Each number is 128 + 32 x the weight over the matrix's rms, rounded and kept within 0 to 255. Layers, rows and columns count from 0. Numbers have three digits each.

# layer 8 attention key, 128x128, rms 0.124, rows 0-108, columns 0-127
120069141125129116112145147122151116160127127136162140147140113075132128100152151114137169149139149158110117115090121157121101134153104144130115161133095095121115134118108140155133117076150117151164157147101117149124125178108136131163112120125148104104112145135137114152124154123116128146100150115139162132131107110074139134127140089132099099099144105130131125134104187121121124132141
104151107119147104143144094119149110122148129177145165149116171179135123086125133189179149180132114129159126148148105120169140156113139128188115127145162133146110158111150121100141127149129122136133136120150144138149127088143135162112106157143118142093118107159175109115142102088133124125106099108119141114086141163131138126131126100111112162085145135140100154135127156103109095123129
174127125134129126117082170120142137151151097123123104131112146073097120154111095117113134070140119161130125119143107127159144156116108145132155125177074117154097126161160133159137107119102142095124141111104126093132141170127117134129133112148131160167117172099123099129115121166130121100124143169111098137181159070092136143115113172155138150152138133105154162108127125172097111164149
080088088124116123113118120110132154127094135129139183148096140129105149141164126120081127163117120148111138111114143147144120132148136114133094108077153147137136149104113121097143146130135147174162148125136158108125120124153123116153132143089145123093079102150124108139146150098111093152094143100137165114109115148154172123101140089104165107112187140116148154157141110112145102103130
115115115124136111090116127106126127139126117155165178170135141128098132134136132122097138126120125122147153083121087113124146170121093090170108136153092164136129158177145156105126103145159134130171134129126139084155106140125137116137126148113121127119079138121126102147148115169076104161052149065094086117081138113115151164166147109092129145082201150114161142192129156144132093146139
095064137126111131081130130119145137123132088126114139148117107120120144140140158109096119164129090147162142090131076113128133104151202088123106079128106097121158137118124148119131098153129139139128133112150147118145105118144129123163149169095140096136142131191158150145143150111105136198128154090134116083104112122114152128111115104115161130133193145107161097142144093121152079109134
174129135124109105096129150148072103148167121152131108121146121137106126158148152111097156070140160098166125165103182141115174147086118160108121175160105172143115118129134146157094115109117117097147149106126093103120134152126124107126123086120093131147157133070118107148134134144108109122123109165095108153105145101109118130143120112086112094122145170141141129137166170160138124166119
127156130168158142187149127129150158117120151147120135101088113160094099105101126164167074140118156126074104099159135099103179093107124124106181123094128075152135121133160078162139126108111106125106118173126145178106126114110110091133120082152127102148126098164081145115111129129193199102211131148174124148125126137114112111089152140182126083146018081157121107077124143097110161076117
112111156116158124160121126134117207120117163145130156115110123145126101086071138157174102139085100143082098109165168123115145125133129101107142099148178109148139169113139099144146124153154103114137112140157104140089150098158108095085140153100201154141106094162121119136100103158108204096176189049158183158143086197098105151086117150206198138151060096153146158144110168140159117096148
110124114085098073079132115152049103134135118208090162125101108101166176196149081107119151126122158075170141114089169158183116221118205152111068157115166113148116132105100178120110131154131151129145075044165133106104136174100139179122135162098153102119127163079169167055183126137000087116105095105127147132136177107176163132183181125067066117194181153132156083133050106167121164151141
135100142116159185101091140127143183174147146166169048154128133112123164153062126132124143168139125138184136058133155055072109122120121075104131112109189075159139164120129153200104132084131094109090134178093162156084127209156162143080181107148036131221174141109130141200069123169048138047200149078064133153116060103059151080172138171164157147141107110189124104076213128148156079137144
184194183183133132159131118115209072097107124174108216079150074120060168072186112115180146084170178179141134129174139099133204110178043151116124163145053117058177057067144196170165074130083123127161186153146105116133084103052137116060137044113125084154077115148142179086153172188125194145095172171103078069133149145083152188047078111103141165108040144125134122124199186100175151107116
178104196108127088153165090106136219057145141123255144143070140124145068079097193091070209091089097103126173231156108141138116147135104187121130172226160085079136156105124023106127113157182108116149103102073080119100115117025099048141113198107185161205112178124156103067182123210071107094132197155138110111143169197165102105135085133169210139062090149105165182182134141069137128088178
125127202152092156126182121126049107108138115064174093110176132112091116090083105105132134103081077141126171118163090089181158100094116162084140140151067185172126161172208208176158109112085173158095132139189199070180129063224046198182111202141116195000129145123079079157134103061048107120117037137108192170148110014026106123074118097153101139096201102078118127133133213157181172153125
113053218115146119079161109135099140123109152227175122144086110107107223065119153073165118159074083105110150099084104134120131142064145087089168144168093065117145204082176182170079096114154178144123156111177129103142134099191149114094124204123085125117155153118127215069211083180142104110188052157109166155133174138051148169125140162052115136147125155127180117091023090134084166134145
075065159167147127158051150113126104138115140137075094171156137160087098079104174107062174129122165099112113189077129095111154162045169153160166117111109161170171102206090170133200136182097162185222083134078094110184128045068107185167179048138073139161129146142040169209082141197132071093208077115149187119113105177168225135116082135044000116057124178036160116188048144158143122084114
121137126134125137116097117108158105117156098146137137144129150133077155148099120171134087151138122114154153158110147129152160120135104131122121156127159144153101162094160132094139102126117113115163145119157130085138133092126120150115126149137139141091159098171171062132125096093111114097138127136116140086097135173156148113126135058114108177081137158151121148148132123087112106079152
124128124113148135138122122136098110118133138130108154110123164138141122141137174143128131135109091131107128086147119102125143157154118114134107147148103135150141115138118135090135104165122130152143133126133118110163149152118142123135107139138149105133130147103111122124118130143135142103104090120137119170142144108121107126153115168154131104151154130140127130116134141129145115115130
146131148133129141148152117123142146161103106125106105144117102102117122149152125122106112094132165122100104130111134157125114107104131113100159119131126120097127097170121134159116119098133140117141150119128145136114086149152106125134135088113151105158131165084118158119153158146143132129136128145128183141156107132133113142105148153140118087175098119142113137125144130155109146106110
115119109137110117111125137092118116094147177114151138167153114183153137121127094142153140104134148137143152135120098131105153143153105117111099111137139119146150150121121157058135139104140128141120131152104129086147120081102133147137135135125111182121130103122153095116116121099105133099117147123100059105085156139125118090161153085093147170103156143170132163161116118108152153093165
156167110132130139121128138148087129132163117150112081125121130137147105149116150111135136102113203091146138171130121156131156109108146162131152138169152133141119110116116177121129144127151098102132117109130122099129121114137126135106111115157087125153155139129156117098121128130106129075137149161121112133100152120122124118151127128119128122142101159158108157138148136110140177120143
166138127157124125086136105134100142126139132139119130123142127138145101142129120170093168084140073095181157126164127108113137164096079150115094161168115182118133094133129148147110134143112117129113124109102105107113151144121131122112119130150083167125134133098121130123160107142073169111121106135137121138076137099129149145166135135119113148075133166123081097136167145128141135148129
111160085105148097162126144151129186136121161145106093116117140147098104147119133153180106116138113140070095124130147151131143108099160155141186115115167106176088126130135091140140184122133116118108088112139087156079126146123100094083134136133144159164128140155112096130109119138156206088143153109199162142178117145127131114116146126162117081166053099127103145107100119128125158128119
109148118124124120141122118126149155100132139136104141110126162123145120126110107201133106155111093128125127136173148126077127173128133121130100068110163152125122125149098090086152102173150125134117107106106157166092141152103130167127135146162142119120108123140156177109148109115119148071129180063156147134117135169157150096155141133167126108154084162168071113090132136123144115074118
094078098107165139181092095108143176135132119166095133113120141073172113111115118144119124103133173145126113124106109126146125157127141086138119125092139089156109116137081105094155114146194126088129141124138103126135102152132107154151175121119135171112069120100100153132096128136145183144168147108104112083148181132171089139120148130177082143118067148111096143139085108072127119084155
158174060091102094158176131085142051146140093167093169110135136129077194186154180152170140131136163102099145137070089108180107121138146148138154129099111125127140134122170124166154172109066088118109124136109136137108082154064105080101066105122134174110151125118113056033195125185164081123068106145139125141144138137157098170071112118087147076148169069146195118157010118081106143043122
129225185123193197047110162128202035095067107148190122118098091173097107130098113096138129152150081089108070149131083161138087109178179120143201109097075110174107143147159150072162124117132145060123217207143162131078077240117131142100187153086075161104143135103143052157106196137254053159144087069096140104176122041052132160151172086004142184067135123200071113183033016140102142087106
196103217127188098101119151161142051200113101085156191093064094059176066172098080056138184136117180026160082045169133152111090133188133105151124198104157039141071198117088084139146179115046137093174091138129117161092090133072136189114156070082189051183144075087160146130075178130030059041136079135099131152170067051063133103160090117104129172123154125102183170135109097160109078124100
162182059128066192163104157114103074091155084127164137106108136128101154103148118171138145074111127121125119251161187156140000129089106087094142071152119098193116132164187131084138150154123101050167103157074166151112120121175099116054172085178155142104051174090123091144127124139036171079077148026095119085162139104152130176086194164115141127099068124141094138113141179098170124105136
164056060117049255226181131108000147136127154088158157177154182059060157093114153081129092150128109102085166145120075126118117088183114118083079150130102117158144222060137095118124108051073064206064104156164128130078139191070083132154115056098047067174166079141041130129169158149132030086167129191129109169091210037152162009145150097150212127104174124201232093126183145095125146071143
098116070116126041141116103152150155208112154139132134164123167165152172077176115042142190169147054208069169165112133099175066082172111117135117090149103163090088140128092156140079111120149111149142065081149057148142140095196147113106097095165098146199156000193148121175148133195186129148158075211169073027127120075120182120157196178132160169169130143115170173106066162097053234107132
135144155255053147255164151130107091166130059052234048115129113197149147000141127164099151137149085192162120125165120124158022116166105096156102135159091125127075090132132174055108139142038139140166125105161172141153133108159160150117082149169113033079122094091211156081071152096149100131120112081142152165129154128150114104105137139143129154103155222103170076124153134118173156128126
123129104116093186151103075143137110182121093146077071131078176097114138091145104159115110089127125092093101073140087116164152146071173125148145110098140159116120149145127081167071147098053130099163186104117141134171152150133170153160151130119109113107134205103124131189137152095098121109150174144148166166160133064147080105102088115148041131120107097087130078053121111084136211139123
134123086102102100128122140147104137128115086185111149129162103162175108154112101157061124142114108083139109102146112130108145129126106179144087110167151121200161097083112150091170108167132162098149106087144104120136105117152138126109161124146115178097124117102161086140100125164121108111128163117162180143146122129143144113145111142131092110118111108109124131095125134148139116138126
119118106130099135129136097129162133141114129115119162157120124117129161109180063098152123152136085075094120108129129148120135137094076100199142147125132175128134114172148160140164180140118120126145123132100158119141145130134156077138111106186115113123117114160118102133109132061096145153165133071144170105142159090183118128124130136112080087125130152118160133162119117174165089112060
125181127157116155133143088108087090158129124133083059116148110103168179193136141131155138083125105066192102143163074122120091093105121103118108135139186152148169149070134175154144105152120126084097154148129106162170131068129163115130150114093106167180167119126176123144103159130091106126174085066078126126107143149145142079111128138134075159134112157107146094156080151046133178139116
145114144147146138146154148147157120132143131143130148137142111108106141068123081140077153136181210167113111082118156132106139158116124157156110160136140157063121123125069150123118114137154138076115117122127097139110140099142098167162145129111126173115095126113146111116094112154118136071100164135143170121079139107104185170104123104105158110120100080128098120112173119138101095133154
147174161117101115158100083090108107090099148111161119131106110168142176098090146154132091123117132052132151136120129173133151149103086151138102133154131081138131200125076159163135095114145109145119209121099108091120088108126158098108180110146134145199162091147141133112161139132093141134152086085097160143098134122106071071118167127104133137051162145173157135133093108148144159087148
075081114082186133076124203144153165128157112102084136150112147100052117163141162086132193120160148199116088169084165092069114173126178122135188113126126116108094056100132106041088113162148114085111066119185107151173134103186076117081176168185125116105041155101108145157090112167111147120086142157199076090183122152155189148093110146136127124131068137097045171150119112141071088144127
153132112110107134109157101119088112150121152113108108145132164174192176136146135150136095098105142084161163088179120145197079124100092131128074116176129122099118161100122184162131124135094126111119157133095133095123146137157180116080175118093136110123164130175175179093185116132041152155144057129112125118098178112059094149102121107103081165108191172168155117120116098166125122162143
075106121139159183147117154146188253120178134148138146098127172063072095100121111179156129108156147247142114174056152118061188133110146109130144125128195120128126083074143072091059121138172144144119032124167112165108129114168067094120116179244158114144100140099094131150080088113174173106124206164190140115136101176154163151121152182187203075178037092089089194101184218114146151147162
072130212119187147061116157163177112135109142099146096072108090096096164210112118017139141147174090143168077052106118133105088108150166077158129127070164112194101106122071104106063127243063142134155136105255146101128124127191122122158165135101138061108142159129096099152089095114107141114045095113147126098179102144134097151071098144149132134177118161130123097134078104163126031179122
108154076038067080118137112113078132095151117105119129136137164189154141136116120157173154115109086111070138179144134204185000098130174137126167079138152171105112130181145101106162145144238142116136136087138059166123096067156086069135086213136158216111139114128175083181202103171142104128120115102116135116157117124168094115171161167121170096160146111106062147159087125084142208120130
151119129093123109117172118110043178148151156126156127138087143101137152185099102136151122075109151097184147096108126201198124097132123144138100107110135092092190173102101062109092109106173149133082112092125100117115114135130107118124120232076153108128107147135110177094157093107110053147126067185044076173109109077086052164106131101152190125163203170117107116090138111173096096143135
145093044137093058176138114119103148170154166157126086177124187119174091141148060142073124118171195165075151106111099081104117156141113139124126221112121117153113166143101110086142128137103116142148114133107106110110167132110083129210082054193119176156174007121102057148104151090084157160095111105110098114089108087217118065109114160169098083135136000186146122127120172134146098077110
143131129142147154174169125096083135153112095055203159123103110180096135110148157124127202095130139062089138169177132099150156076129101177140139170205157139071097126131146091085185105087126111132123160125098119075162082075099132094132109113118137129095073112206124147069078145150160073161158112162090152160130155129132062151133121032177142147106179233086117134162108167148103110088122
084136051063151168098066102121136168126098112181074117147074161141139130108139115131141101114153104119072127090009081106081136134156179080120126071113109143119135108139097111102066134168199122141122179166149072162106107179130121114136191135176080186222149090118121114201125118158228143131149165131151138103106071172135166130153171143113128118154083100149108175124108119145127119082172
132147078077056094145051158132150155178144094063061121129102142164153129096130116209102124149117156175133150171125212136131111167081054137112113100194166173134145079100159186221101150071142162098123130197101174134141139124230216144070172105181105126175100072134202177216072149145100149123184172117145073089099133174115127146126138167170099150140095125150109135126196169105208157148143
143095157104115142148118118122095098091099108117121145130135109157161127125136118112115122111138105156102088101101051104122141157125180097087107151125096135122125155119184098155125109118137109143145172125099171141109107157110117109164138152103083166131142111102185119090119135137107117080113153131102128110141211124139139099154108073133122117185136145149113067160088169066103146181114
143132164098112179141155072107134133129136109127112086144115093094102113122115133116095136128093123135129127098117117131098158128148133158122167074095195187136131127080151061072129108105132130103106099121095133172163133160095140117065162118101112158097141132162198156177111069179091115107186110118126122132147132157162175120165117145128117108138074125127107121135151112122101137177192
165143102136119180183187123115160122150136102133123071109098121145101125168123105175077159097090161099134122105128075151085149162114115158127151107161205098113165125032133150168124158087114124094120144205107152148176097165150173110126146133138116220129094109103168171142120107156107131136134110123114151120138155132095141128154121118127121138123103103083093152120131054160124165119151
129144122146155183086135117097142144132139175109148136110087133116126159110043190120134106091138076193143155166127114107091115096202098094122111098148136124122111169091068152119111111096147179154111108089087116149076114160111121119137106133153162128166188109147119124053113122128146107145165126135158065113117071074105145084136171115121161155122176103111120142118129140151168196113154
130090115125163145111155158145120150170133104165111096137158141109125042132090123152105166159131127184144113121161128129121130183143166130126096116109118138123140107121128117103074143143096145086109109122134155141177172153139122128153165173141060134086117151069170144142083157065136133124136178155174105093114112143122182157109095152139123125147069090107126111140159112129067112214100
104137179118151154115119138106148178089151119139159143112128101127113084076133082139153129149133144217107174134131157125093170120167164177128118155107136151084127152140125161102084151094139155169103111101141130125113157169114123183112115148160109094156122140122077128126125118090157158104151141130164099131128046145116193119179167103129233090096123068142128152100157137110085046147163
080139154146130126135098126105152152114100165130189144118109105136163139055113123106160077086125129119090112148094116131076098128133087092071126144134165123130161198161126105161126156107119151173157115112075089143077090140117134131143135166180121128146196115137121136079129142119158151138183105084139113136189083112156145129116156094134086155132106140133195157151114165140155152096160
094129106135145176117147088133165155068150147107101145142134158136119120107110120148151107119162162174097092117103092040103109136170171083106162123132126161162129095099102103055210129099186134137135102188122165173099145134076064139124143093162129160179134142118082102120093121145175140075144233112192155120130042127152174165172188093127115109153096083105098189147177180075097174128190
109101093143158159170126132134160182115138151133116141141127129081064120136149129134132127098146138165136112135033141058054179137119105113094130127123148126146160135111107072140096151137118110140124107124143084141094128109139118029168154122140124156156097142084083102155093148110185163120109154141125135111136095179134137100112129152193140135187040129130096153124125176114114146105129
099119195156153136116183118156120117162124136045194092098120090140165124127097135130126105188103128134134114095216148147112095138183125101102105129127116146144085133114136135096184173130114135106134101152171146122081143158154154131098090182062153105169204147150186130060135132105094143104110136155150137131165054149091069130142117105189179157122137072123096150119191117113070083196095
095127116120133026144143128160120129154100085171102152159142126096141074102150154170033102214149146185142112202126129129144097148106193138120132126094137109110089077173116178130141117174167101106122089138123175114175150184165131128154161164136124135148146100109179132144133106076168165127129145109184062100096151211220133129188129170139100115153139099120131089109114092103127114094159
155145168149126110102166098141106072117124124083132171121120110114145134158100081095125127130147150052167088119183120162178078106124128100161137183072135112184090166174118091127220137127120100100132066124124168152117161115134072127164155134089170147117108130114090127118088131066062123128108133124120141155164093083122083149103099081137095135204160149108163115115132109107110175140113
171118085138127145083113107123067116138110146159082158162080106137187126103156089141161035108150114131100119071081094137084135119159137099098126116060117157098154165148124074167094074190152125162104131176178086158109174119135111120176092087095102120159153091118084134123116100126186097154163127150103123145065158147154112149108150107117123135182131073132129098108139170174082096093157
190115117142061163175127124123043119147161153086013182111171095095142142149177094159160133104170185099129151106146149120127122167134062091107122127102146144117168183131139133214115080080091109163131098099135158106169163058110119140107109000116160106084059150105057154102084125133030103110116123095100113117111161122150120162089105106166094089179131137124165035145130143101128163129124
149153068071050080141102128137088133148146133103105082134130148140183164186089079156133125133117149148152131125145166189197011131088111118122121104132189133136131119114114120153127167137185158103110077111120150137098140105205101106107137163161132167159113111102163092164136084109071121082102101095135071089123087122130080139121151168170141125182166092109102138111150129116191144142143
071099167142184109178120169146089093168103115098099087124091083059130162104107126054121083133153116134061086095102090131100091109167148122220117117133117059190098144066059169112065106192107110144145094189195107136099161066183157182190098078168116065147132096071129142144061165132177119120154068183163133153142129043161124171124156229138097091152114131110197159148083140147110098140111
191144071086086022000147056147101079239168128139143023175187168231082203135120090000158162000176198050154031093000133037209158120088143122105109185167046136106055066220090157121066145155159210089109217083053138168111125140117170255154147117150056008190184091049122162177089113108162045163068179162062109050147131032155184029039090143000089081155221245255070071181251079140216092223146
157115115109119093065153086129115109165151124137123089145131162161100165120122101045113151095147123081133106109071159068176152122085122129140104140149079126104120078143102164129108151145151165106124192103088138139131119131124156186135159099148103073146160126099129120145107129111145106144096156158108143091105152086138151090094110135000093113125159178173117094155187105116181106172144
088137166145098132161108160103148145081114136130103160099163123092113114113151162132113140165125112138132156135168124185096123126191188121162107103123142181137164126092135076112135099144127099138150125144191131121099150154147094093134119134123124192078109121119113129106109101151126162110144133132146110153145116155112124141191125137224114158128120106080128137104110167147105127113108
128142091117155114115114130095108142145143135107137136126132135148121166136112121139081129115157134104120128132137095110140134165114112153179126125113109134163082139126122151135103085132142132158127149109143146127142141120139152131130097122147133102139116127117146138134126138127111123145127097120121105119122115109115119156104107142068124086133147124150110115172108132132166107125127
133135147148112164122109132133185130143133122104142118137121132130111110131172102134177115116157112143139157112109130130110104138147134127092105112170149146108108122121103118144075113093074160144173096159188142143159112126154179120103154138121126149126126094119089136120167125128137149095135123155110123105090154127138117093093124131179132148148096117129116172084162131119104123139166
120093125172126135166141140119145140124155168073127122121139139090148128131116140153136107119085125162151147129140155130061101167152116130109106131136152150146098141096131140158157121117102137114138109147108145138127105092147142096110116144148170162153142150144092129111182113106173134124132165145142157124128160168138089126151124109194164125091076102121136156104098158116134109118112
136146138117105123063139087132114099189139108125103097144099134123118147117119103111154135111121146097141130098079121090151122145113132123127105122144110129137122131158122140145103113141106141111159188126110147144118122129125149203142145132127101128105154125107150162131116134158116093169126119135123091159127126070132141096126112114060115125134169141153157108116152110137109123162142
135126135119132101085133111166133088132080121100129137135107098100117127150130119136089112127129130112162134131146101132159128142159173130131195134122112146162141159154135093125119133113135176104131123099143096112139104168135110093115098175082109117139179116165091124135130169118140088127186130112123131129132121115112121122140139107150140139120129087129124060121112104095094074127108
155143134132130139115150140129166077150104135135090127146110126143124116097101122116171121145110126142146072115119176121109103112172120120124103092122108120128097126163130109112170098097098142075153096117130100196114152098148099133111145137097151111124147124110100113133091103093152112119135167162147167131175126153133113087169128118113118176104124130103154133094157095147103123143113
037068161229175239255107243153210149003088186087158255126150036055176015109132182255114092238092100252090223176255168245000086147247078122128111065079255117181239194000150107165172103055118030153157000189223098079135105059134069000140103165113238255048031166179106046021225148059141240051237084116181172189086125229071049226255187139255243230078000000000174253024000207174024217000125
143127106144109120094122104126134130172133118113120092140142120152154154126124112112135133104144118110151095105095168083158125107112112146103100131130097119128123117161104138110110117118142149130127130108134128134112134140131130164121135118109117058129132108124112155126129121101138117124124165143125118108145129119151131098092092093050117121099150166145091098134194138124161114172137
121144106142100164173131125106114119166135135117119146133159170102133062127187149190135053157098145147147100099124140129091124087105092143117108100161108100155162167130095121110086132208123124140107135068122142083148151141126128125118154178150127106183163151143121140137174114069161075181106118126132123128151127149155094107139157120187113129120112102112115083116108109123130089133129
158157146173141122119158133152158121126117128066172117138146116138116109107086098100122133139154116150105202139126102131129131145131158182149114085141153083116093148160172134138109125072116157135108133142146127058141135151133156139109108135083128118109102164113084158095055127152096179187137083165094102129116129076101131135126083116105133104110152163129138167099149090098138089195135
141111136148165144120144139124053141092084120090125139100129108088160148126137115135121122161089095083148188166148108206115094126140121175129162133143134127138097148135164121147150094077149105157072121172163158168157144134132130133110128145111183121092127116114132120119146140113098146056153156087191130164091131109070105147123109107158114114111154111096146158172063100114110113110122
170133162112209135089104105140076158183100155135117140062098132076141142114123160086167127127107128112127112139145096164142181180098139125131122116126099100120126131118172143120117188087107092112126110118123132124169115139074119110100129152143141088132071120147159149155102105105096073135147155116133105129144175085141105122094149049135181173192168115141164116188127122144184110174124
148134092103133104111107107113166125154147134143099088178195143138131193151113124103128113083145147124139077153080173078161175137117107104090121135168082126117121113166097163140104142172156136118089198107073128163128100137142147183145156118142106067201128109115133124208110122108133111138119149156114113101118122125126146101090118131000123126126115141197092077148169165146160116142138
115122121136115126166127117123119145119126151122109141110121146113116102148099140142129136127118142156123112123146130147108127112125149120102130124113132163125134126124127124129167119157086102133140115134155122109136130121127087081127130137151124158113120140143146113121144112124128154128099129131124138138113128126134109153135117145170135137114118115116110120106116143093109146118119
096146144105145112157159105129114131114093144101116092143094137113154114118129138125101132161113134134106110134121132162111126114133095112129144109128117102127144129097104117073156158135114147139166125109087141175121169144094104143121109140103138135106123166095134127146127139097136136145144128131147099118134126120147138125177137123152155173133166105107155139094140150117131133107089
120135133163142150153132151130142151106117137131120166119104083097128137142143142161131103146109130152124117116158099162106106133158143097116173103110161122165157132123156102136129118145112107140138095149166122123136129086141119078132118132107135167112097121156149097102170112104125153127126094110146139140143124177123100136123138137222164130125052108104132163137060146131101162093109
087157155168138182182104165133149171100134134115111170070134115106130115131131129178134130155148143165115169118184097160103073145145124114149131116124157139116125129107155110147127100151080063150122116149164137104150131118148125058137109128156146181094107130179138105102151145107126173112140097118163123145119118158096105174135141120210140167080048077097168182100104173124105158104107
153106102102104113112133152173109095181146078117148094156088170165074096127134083107131140056165113104112128135093159119120117151066088122125095146161115148080106129075097110099121155097141158127158175126147163175112144099098192151120132129160117131140167099088078172132130091121118118121114131101126160123110150154167141106144126162092142105123168107117071098120191068062123123132146
150137103101150128104171127125124146132133103138085089096117156152120100122087112113093157095175171120122043116130044108122103127164104109178176170117115106138098116180150114073163098190130183107092126149111125176126137092101095132106153130108126101144156097116121118122087079136156097137109106106149177102219082107129129131081109103085139071133137169116097058179074105162172112168113
141145126131140148179089162144143148104156088167128165133129074115148095127153112190139112163100064179159109171203157184097096156124114137145175112090164114091175087092157118137138078130108085111136102162201086092158106138126120106110165125114136117121108142226125085133162122152111126172200093085127142145092154109083111129109174110186119131130069106053150168097063185153095144077126
093051118163115172127127134155149115150116186091121145142120098083149086112120130158130098115103122157114146130110167116083076117142126142135104139134159142145151163095139134166135114152146114140073100142125105145117106110160128080141076125119125154144145162158126099081197169087102165110159093124129190108072146191147063138173161145165126100069037049071149148095146163159119146080113
133148081076127054077132079146053144163187113144124093131105145146079200131104131027126150075157138147143104135112005095129124133107156120159118143165062134150115117161062145157149123170140081156091195133113105121187132108136172165185128146134090099114172135136142136128124118122167035134101137163117089133091128019085119104088090157050126137119125144166094095230115067089150060134084
138132107129108128111143115125134129146137140110142109145129142144121121117128115133132127102123136115136110127099160103122125120124119139125113117121127137128129109131119118119115134127128152110127127123109122149118135119130139136136142132143114123144135130104121120120129124111142130131131164130143133106120126149145136104126137134083125115128119131146134143105177140131157127146140
161149153060110015000158079145053100255147123191151071091112154200090147123081090035175124056122140077156109127076107091226135123104137131121167195154095118051090080215170148115104185088150226108155194164043131139107109153106154255112067131115100072122199126137156168146085128175072085143053158122084142063190140000157166132093136102000097106179232176208107051205186000097179089184116
134168161132120159149124148134152129091124145152119139100120134162127110115128158156191129152130122164149178123200075152147142128140181161114095119112132141139167148097159115162134112066134098138147115160184116120139116128118137094125163154137128142073086148120128161129117120127126126106170101158162125148136122110082124165118122077231131157120106116080158160099076083126050160147127
154121124117094160142118142108115135069110111177075166161141129142131152146110101113134099146129100136116120131123103168162099086128128106128180125124127130102158100109124116120172138096114127106153046147177093171112115116117113099114154144098148173150102104143110126146162073157149133095135125149167145178166192125152141111122135121149130102137106109144162176145071140141123188105106
125115114144098172168075135142145143084130151145153173093111168067105140117125184207184160117138083135132100110093120129105144131142121093138127104124137151129120142101114100097156092142118087144171136163145121165146081115121126083118114129122077164150118114101200130142156083153115118154113119132148167120148105120190095174129107117192142093114083099152131106150121166111148099104138
080117144125084125136142158150136145075115073165150082128139166111126085155132153113115127123136167132175118145125158159173194108131109141139133139164154123163124108111118111144089140147076091102124180164077143151126102108107116087179109145138105087156095112127112114115147136116096154116106115144139148093125116095177085168125122177163082116127115120117165117160124180158174106160099
099118178155131165061122152150116143129112135086111135070103106097133121210095101122139102134113126123148143089164087185152102144118140156081119111114130194176119159120140133151160138085085133120123109142181179111110114146138141107111138177083136170109109126136126183059172122140095125119097165144162134151180142084118131137091140141199137175132102113122151159158108111133138136128097
093118156131086118123124115128132149123131157113147140133149126151083164140123134099105091145147137089144116145137179150073155111072143139139133189151118108101120131150149171145123107135117105129091135125116155158118131105069125121165151127184152123091107146145118130125162108085107179073085141108167128129072151165200077137119114103154123150135107113056129181126199127125103127062130
155131131128146108139124145119137106141105113125132135116133138121137116115126162157127123107112096161096147166114092133165139108140077104139179128150123140115148137108130119099163139109184139124144134126093130130158093144143160114107117141147096126174146128122126161134096156151113088139155108180131114145135091161084109092155138148091171086149116118167134094120084115140129114158118
144102135131117105164124142129130112167160152142111132123126117194108088122092099117100105146139146118163152167118196112093121127110119173108104108139082137094147139154106139096100120111096104148190140138097152110168113170072115135145077104101143137127128119111165081116169150094140186127144103097147162130129133114159142171170114128129127159096159147118138108118139147130148084099130
127157079112132132108118130106117113106058134143140158134158146138207170166157126167107133060115124086115141113133097152197096155135052082143167116112118091132194104128150100130142125117154156115106163128094138107152133083130128116103167113114130103127146152203135174152141163137106082179113096103117103142080154131089147126065123068113098136137152147136193159180101045152145082109153
159140140142121135089127134161104066115111097143156115113108111163155130153153111117107154144115189126124124136105159131154133150128129172145095178124103115137126103123117153160139130109130167069124178119089161113165085107157145146131150123159104149139129088133175153119128155139130091145143125144108153109123094102141148083136110142077116126100162120123108152121157127138146109143141
165122129139131135109133141148108090129140109128163103136162113155160134157147119113080152132117155112160115125067186115144119158115112161114121185126124134129144091143116126152125105097124193113144165126091168112163093127126126164118144110130111115147112122114150161123146162124123103128126129126103137111113126132123138081112118124091114157103154123130112132143165086126128079121148
097125125117096105199139115097157156118128127129084129141105135112114144105115120137157116132157124135106128137204077111122118130117159079111128088124115145123118151124137121095163151169099063156128117152154085162091157135110105091142120123127147140113143114133117109119137105120119176118129141105142110154130141139150126130136130128195113124150123143113143120123099164127138154095126
101162112153130103103106122137123196154110144112152192106143125125101125093135152131125120129125107162088167148179128186142156140132079128136108117151132048103144174084107135177112122143160089104118091106132088129123097147140163052116104164155165188140136117164116128117146107131128158104111124136153150161090111135103073172170135135153179099132103075160153186132095184169105181149140
208122125114126103090125141144083056159156075116180115146169116159177105117160130100083149089090162129180169153050177096132135179108077223109133186178131127099145075159135121147080129080161224118123161127073140124161080109169183164106114121101118101136133109122123161129139163149092081210131098146064132077121126075100143059078125146091134138105169140185092141129197099145148043158167
152153117141141143012145148167101099146123128125109102080132129121120169182176130096106138106157140074121105116070162126168146074124085143142139126132061097088159093167125173131061086120115163113071166104121182089187132102069129196142163119109123113124079134102110155168102134136086054104094142138085118109117131078105164077118117122033110097145209138172106102150150053162130096134121
137109097066112096172117119096131152142108167121110145144114139160165114154125111148127115144149140130137121143096115115104148145134117122102100108138142138150160111113132133118159161135101115135144130149134061188107151176147113080120127095100125153131141068097152112109123119121148173104123148163108117160130101148139124164151120133169122120106114120137113195158142133138133101096137
110160124178102074098147120129089131136140118117110175113109133125117140089129139119139132123132145158078119110184113184127152124124151132148084109118114114134110146072155145168157104140141098084090164103148120125102151087092114109142140160170157152103153119118127121128186091090117131103128093116154152117067111140150121173186108128114108109159124120115163145102118164137123154114125
125141147170101117152140115139160162092158167175109101127099117093097143106137098163138112154132181080139144082179104093135125156098129097136137117136143109118126166092163132171083160125131166150127088100141217127129188085088142114128120147162128085119212155148129125157138135083123144145146082101159157162087156115145117125108143104097094136169104144125212150136155173111126150129098